Weights of a small GPT-style language model, trained from scratch on English Wikipedia.
Size: 14 layers, width 160, vocabulary 17736.
Architecture: RMSNorm before each block, rotary positions, no biases in attention or MLP, untied embeddings, capped logits.
Training: a variant of Muon for these matrices, 7895 steps.
Each number is 200 + 20 x the weight over its row's rms, rounded and kept within 0 to 999. Layers, rows and columns count from 0. The size before them is the row's rms in percent of the matrix's.

# k: layer 7 attention key, 128x160, rms 0.165, rows 75-94, columns 0-79
# q: layer 7 attention query, 128x160, rms 0.165, rows 76-95, columns 0-79
k75,115,187,243,205,218,193,166,189,198,177,200,182,207,182,212,186,197,201,189,183,163,183,234,213,199,197,176,241,214,198,200,170,199,218,219,224,174,166,189,188,182,206,191,184,227,187,207,200,193,206,202,215,178,241,239,224,196,210,181,173,170,184,217,206,208,189,185,171,227,231,230,189,220,200,191,208,201,209,182,231,163
q76,105,212,218,164,219,190,182,197,226,181,185,226,189,213,175,176,229,180,231,180,179,218,200,223,209,190,230,237,219,163,197,165,211,200,249,226,199,206,205,214,174,181,196,179,214,182,229,171,205,178,187,181,219,166,197,222,159,193,189,216,207,185,190,192,179,199,198,195,222,203,224,204,249,211,199,191,196,211,228,206,226
k76,125,210,200,239,191,197,197,195,184,197,236,179,196,202,198,177,176,244,181,205,221,218,175,202,210,201,194,178,191,213,190,184,170,190,200,197,194,199,147,160,216,209,187,218,193,165,201,207,217,168,228,185,194,222,206,208,207,223,179,208,209,205,160,220,183,193,230,205,191,243,192,217,178,218,203,244,207,162,214,183,185
q77,104,189,207,171,242,208,221,205,186,173,221,194,200,239,205,161,218,192,212,167,202,206,178,217,222,228,197,203,193,189,264,194,214,232,222,188,218,211,192,205,190,188,243,184,200,209,194,233,222,207,207,241,188,199,201,198,158,178,212,192,230,186,174,209,209,206,189,202,164,217,232,182,192,154,200,209,211,212,192,194,192
k77,103,195,189,220,206,205,212,174,179,222,196,187,210,202,198,215,161,224,172,211,233,240,221,235,184,196,179,229,221,235,228,223,197,191,167,151,188,187,215,198,197,220,202,183,175,197,177,228,169,151,175,208,208,232,209,226,176,225,215,186,212,165,222,189,209,235,208,190,181,199,215,178,181,197,183,213,216,220,223,198,161
q78,109,202,217,196,242,169,244,198,187,169,199,189,201,198,206,244,212,216,199,189,214,218,181,226,203,217,163,188,211,187,198,204,224,186,194,149,201,185,207,229,192,231,197,211,180,220,187,205,191,192,191,215,207,200,235,183,213,191,203,182,163,199,216,242,200,178,212,201,201,207,229,191,176,175,186,184,176,167,212,202,255
k78,112,193,204,196,177,229,213,238,187,200,190,222,207,222,198,181,196,183,194,200,232,193,194,193,199,197,236,178,223,178,208,210,199,217,177,195,191,190,189,235,222,196,221,187,188,192,222,221,165,232,203,166,190,186,268,185,182,177,202,206,184,226,247,193,203,191,174,209,184,172,191,192,181,191,165,178,258,208,195,192,188
q79,088,185,193,190,190,172,231,186,177,227,190,200,220,198,197,254,204,193,203,182,210,215,201,223,171,213,243,218,202,179,219,191,206,204,178,231,209,212,235,216,191,213,196,211,164,199,210,227,205,165,178,168,210,191,182,192,174,182,244,198,183,198,198,202,188,212,257,194,237,171,163,181,191,226,198,187,211,190,209,193,220
k79,107,208,204,215,225,220,187,230,221,219,199,199,176,216,207,203,209,226,195,211,227,195,200,201,183,221,199,217,168,164,192,206,198,174,188,193,194,184,217,227,209,191,190,201,225,168,203,207,173,231,198,197,170,166,210,181,135,193,210,230,214,195,171,207,201,208,229,192,171,190,188,200,209,180,207,250,251,179,222,183,232
q80,112,184,174,193,224,202,184,207,211,193,214,184,192,233,218,210,196,185,176,206,224,215,212,194,151,182,192,202,161,249,187,184,180,197,186,212,236,230,184,178,192,193,207,223,217,230,178,229,218,165,217,204,223,193,199,187,214,201,209,196,188,191,190,208,173,218,178,242,196,215,200,204,181,171,172,192,182,176,170,208,194
k80,122,189,205,195,189,212,202,208,237,244,225,191,208,211,182,190,171,189,199,198,194,213,232,201,184,207,184,163,215,218,230,201,175,201,164,165,161,202,192,204,215,203,182,182,214,183,177,202,170,231,182,160,156,193,227,196,222,189,206,197,186,214,184,215,184,208,156,216,181,170,205,225,230,203,209,186,193,195,197,202,182
q81,103,212,191,214,171,196,208,188,210,186,218,212,195,205,218,252,172,201,207,196,204,209,201,166,187,189,220,203,212,176,201,208,163,230,190,221,195,234,185,193,214,174,193,174,191,196,218,191,220,193,214,194,182,205,205,178,216,209,211,206,178,215,177,180,186,201,189,221,210,216,195,202,226,222,212,194,225,207,211,211,152
k81,108,207,186,232,192,183,197,201,213,207,186,204,195,211,212,185,206,165,201,202,152,177,196,204,184,205,182,214,205,222,219,200,188,192,217,194,226,207,228,211,193,175,198,187,173,208,246,219,177,201,176,214,230,195,206,199,212,215,198,204,234,200,227,197,178,159,207,185,168,128,204,203,225,169,226,169,217,199,214,187,226
q82,104,202,215,223,217,204,178,190,201,205,223,203,191,205,195,187,216,210,213,169,176,174,186,220,217,221,201,211,221,191,214,183,204,215,252,216,251,236,217,189,188,170,219,187,202,187,203,217,200,217,194,207,207,226,198,203,179,207,170,199,198,177,208,201,181,171,218,201,154,187,243,180,209,221,200,189,175,164,199,208,272
k82,111,199,205,222,187,222,190,179,242,251,170,186,206,193,211,209,214,206,184,230,196,202,202,182,222,190,226,194,193,181,166,210,189,158,220,167,164,183,218,194,225,203,191,206,220,158,207,178,193,169,191,234,204,232,183,220,220,213,189,212,197,224,195,217,196,190,241,209,217,212,181,216,209,201,240,197,222,202,212,221,191
q83,102,197,203,183,214,207,165,212,184,182,201,201,207,198,183,256,222,227,196,216,188,221,183,198,235,210,196,220,187,226,218,200,193,180,222,170,190,174,227,232,189,191,217,186,206,213,221,199,222,205,193,202,212,192,255,183,206,208,226,168,225,217,202,177,235,163,173,184,215,226,235,190,197,189,218,182,211,225,184,147,230
k83,127,185,203,175,194,198,223,189,208,196,174,234,221,182,201,186,211,187,202,205,189,184,184,172,149,195,203,171,187,160,161,237,208,207,233,244,199,216,207,189,252,193,194,206,183,186,202,207,211,205,224,202,208,227,146,221,210,188,167,188,210,206,187,198,226,182,207,221,234,217,164,226,198,191,188,202,214,207,197,177,228
q84,105,208,191,220,173,213,171,186,211,193,210,242,159,209,226,194,220,194,195,223,171,205,207,197,239,189,201,227,166,199,175,214,178,177,187,233,234,186,196,193,186,201,174,196,189,191,193,210,216,216,230,198,218,228,174,189,193,194,196,201,230,222,185,191,200,196,158,211,217,175,199,233,189,204,183,204,181,196,190,199,163
k84,112,186,200,211,226,209,187,152,197,179,227,212,180,204,195,176,188,196,204,171,183,209,190,172,185,172,203,217,163,190,203,207,200,180,194,205,182,171,213,199,220,197,206,203,197,202,178,213,183,231,221,191,244,210,214,214,208,193,194,239,188,198,175,224,205,197,202,183,191,186,203,205,202,208,226,205,232,194,193,183,185
q85,105,202,211,199,184,217,182,261,215,187,186,191,167,181,175,224,190,234,183,172,178,224,208,174,176,155,182,213,218,217,237,175,197,196,214,176,224,204,203,161,216,208,203,181,219,263,166,182,196,190,182,203,209,216,214,220,210,208,196,197,211,231,214,179,181,191,209,215,182,180,213,210,194,203,169,182,218,214,194,187,170
k85,114,177,204,216,176,168,215,180,185,180,233,187,217,176,167,240,194,218,207,197,181,207,209,213,210,207,210,187,195,221,212,219,188,204,215,236,171,201,147,214,178,167,202,195,207,183,248,204,235,222,208,202,216,191,178,243,195,202,211,194,214,222,169,240,217,184,209,228,242,239,175,206,209,187,199,162,204,171,184,202,179
q86,100,231,220,191,198,219,184,207,198,208,209,198,176,187,221,192,188,208,197,202,197,211,202,186,129,182,223,206,179,204,184,196,214,213,200,207,192,159,205,164,204,197,192,200,208,221,190,200,220,219,249,211,186,202,171,166,226,205,223,208,214,233,225,242,192,210,209,208,229,205,168,205,198,193,233,170,199,221,200,207,161
k86,111,204,174,208,168,191,198,200,226,226,193,179,197,195,200,143,207,194,184,188,241,175,204,224,189,224,231,229,206,209,157,207,182,214,224,190,189,181,186,177,167,196,203,203,235,194,193,192,236,187,185,182,177,232,200,201,227,215,204,202,184,192,237,219,230,199,176,209,167,192,214,196,189,205,186,210,190,181,178,172,185
q87,106,203,194,217,198,182,213,190,212,211,181,218,201,191,191,232,229,212,193,220,222,201,193,191,210,188,179,213,197,197,207,174,223,202,179,223,235,169,246,253,214,193,213,204,164,237,235,189,235,197,166,198,196,178,229,155,191,163,217,199,217,220,192,170,216,195,233,202,179,196,180,233,186,169,195,220,189,235,204,189,226
k87,108,209,201,187,188,177,175,206,172,219,202,209,182,167,163,140,162,175,202,207,219,221,194,200,175,196,230,192,203,211,200,183,188,221,225,187,185,199,207,235,212,173,207,215,195,167,201,189,202,205,205,227,191,213,174,236,176,186,186,191,198,213,210,170,219,183,193,235,243,235,206,181,217,206,225,198,191,229,217,189,170
q88,092,203,188,189,215,227,180,192,179,230,199,210,185,209,192,244,218,164,209,205,146,177,202,222,219,224,204,223,175,177,216,226,221,199,209,168,192,191,198,223,200,188,221,219,186,217,209,190,162,192,157,203,209,197,212,217,191,218,172,201,205,202,220,185,149,200,209,176,178,204,231,187,203,200,181,188,204,201,195,175,213
k88,113,216,138,173,197,233,209,165,184,173,224,192,207,209,172,203,234,239,219,232,205,183,209,184,210,203,192,218,226,192,168,199,203,227,208,239,222,196,212,192,214,190,228,205,162,226,215,207,213,205,195,236,207,203,186,169,206,167,206,184,237,191,207,180,220,204,209,195,194,192,210,191,195,189,231,183,211,199,172,208,193
q89,100,208,184,199,187,187,176,186,213,219,193,230,198,217,196,197,160,168,239,194,207,191,206,206,192,177,201,226,202,209,224,188,182,199,218,198,202,210,222,219,213,214,194,213,181,246,217,213,211,216,178,203,205,156,202,183,195,192,205,197,212,178,212,198,208,175,200,207,225,179,201,230,172,240,185,217,230,194,207,177,214
k89,105,223,205,190,201,243,212,214,221,219,220,231,213,194,181,219,208,211,226,205,207,192,214,230,226,238,178,236,199,167,186,202,190,169,225,187,174,183,182,201,222,201,222,217,228,221,184,202,157,225,226,186,204,182,173,182,194,206,198,221,198,202,204,221,191,195,191,233,205,183,211,190,207,213,218,205,179,213,204,226,169
q90,104,216,176,213,230,201,176,203,215,232,197,159,209,184,230,198,195,188,184,173,197,202,206,226,236,211,194,242,205,207,224,204,173,184,200,183,214,193,201,199,183,180,202,193,188,185,175,213,225,164,170,193,181,222,235,179,232,203,172,200,205,220,190,182,189,236,186,213,204,224,146,200,200,231,224,209,197,201,184,227,212
k90,116,189,156,149,177,197,183,206,189,154,184,214,203,201,208,212,188,207,223,211,206,169,195,172,248,206,219,153,195,200,194,225,199,201,238,228,212,185,185,210,216,229,207,191,247,197,172,207,175,184,207,222,228,179,191,201,185,178,184,206,194,215,225,201,221,188,228,206,219,155,157,196,197,175,193,195,221,189,210,206,203
q91,107,216,202,172,245,206,168,218,202,206,176,194,182,213,208,210,219,191,184,227,220,173,172,225,235,222,201,224,210,231,203,246,176,198,217,202,230,205,215,207,215,197,188,199,175,196,215,214,170,188,231,218,208,174,215,244,179,193,202,171,195,190,208,186,199,193,195,193,179,182,213,199,197,231,205,196,154,162,209,198,223
k91,116,176,212,214,222,223,223,192,184,191,187,192,183,199,168,198,168,223,237,211,228,183,198,229,205,209,215,193,173,189,213,188,209,213,195,222,181,210,225,182,188,225,224,245,194,206,192,205,215,227,216,196,202,206,202,192,204,182,210,204,254,179,229,241,215,190,221,203,210,183,210,212,208,215,204,202,201,221,208,205,208
q92,102,176,195,206,180,209,171,237,203,198,198,217,190,199,177,222,191,169,185,182,211,201,199,206,194,217,188,210,168,175,176,195,214,208,193,191,156,216,202,202,183,202,219,205,203,233,206,189,180,215,152,163,207,180,220,204,180,190,207,167,186,185,225,196,208,197,206,160,159,185,177,187,188,216,171,159,185,187,201,215,203
k92,109,211,207,174,171,219,174,198,196,190,182,200,197,203,144,161,197,207,234,215,176,192,173,224,194,204,232,213,188,183,189,230,210,171,168,213,211,216,215,208,193,159,201,184,225,187,212,177,189,204,236,218,161,165,168,219,226,196,215,210,226,195,155,222,189,197,174,186,183,175,188,208,184,210,215,246,214,192,200,200,172
q93,099,211,216,203,174,194,174,170,192,228,213,198,199,213,179,184,202,223,165,201,197,227,225,215,184,192,205,188,230,194,219,163,164,199,238,174,192,179,166,231,192,186,154,217,209,241,202,189,227,194,194,231,146,205,188,220,203,237,203,184,229,210,221,170,186,234,206,177,199,189,188,207,205,183,188,231,198,178,196,193,237
k93,112,214,176,179,208,172,193,237,177,190,212,201,206,184,197,242,212,212,221,191,221,164,224,170,183,216,215,219,225,168,191,176,181,145,168,183,191,179,205,199,214,202,212,186,216,214,200,157,209,197,211,199,207,202,189,191,192,199,233,217,183,200,167,226,222,189,211,197,235,219,191,200,211,172,211,165,225,194,182,220,188
q94,092,206,195,168,213,204,218,212,188,173,205,207,195,229,200,150,183,193,210,198,205,214,196,195,243,200,213,192,181,200,208,215,195,221,193,208,221,186,215,188,214,170,191,217,221,220,212,237,193,172,203,206,219,207,190,225,220,187,228,233,236,212,205,209,158,201,226,170,197,216,198,164,208,165,147,169,228,224,205,213,228
k94,106,216,219,194,203,191,212,168,210,215,199,212,186,194,210,204,200,188,184,180,242,200,206,224,198,200,213,205,169,257,171,197,223,177,212,225,200,173,198,209,170,188,203,207,210,205,187,207,202,188,220,233,211,194,217,201,192,231,222,176,237,177,192,235,198,168,183,209,235,194,233,190,186,201,221,181,203,195,199,200,185
q95,106,223,219,204,223,202,245,188,227,189,189,194,209,224,185,183,151,230,183,211,211,204,204,206,204,238,163,211,195,165,216,195,186,206,241,248,210,220,176,177,201,177,183,191,216,210,212,183,195,188,220,216,225,213,197,200,161,173,180,173,206,180,188,238,198,197,211,234,179,205,177,153,195,182,203,193,197,202,197,185,235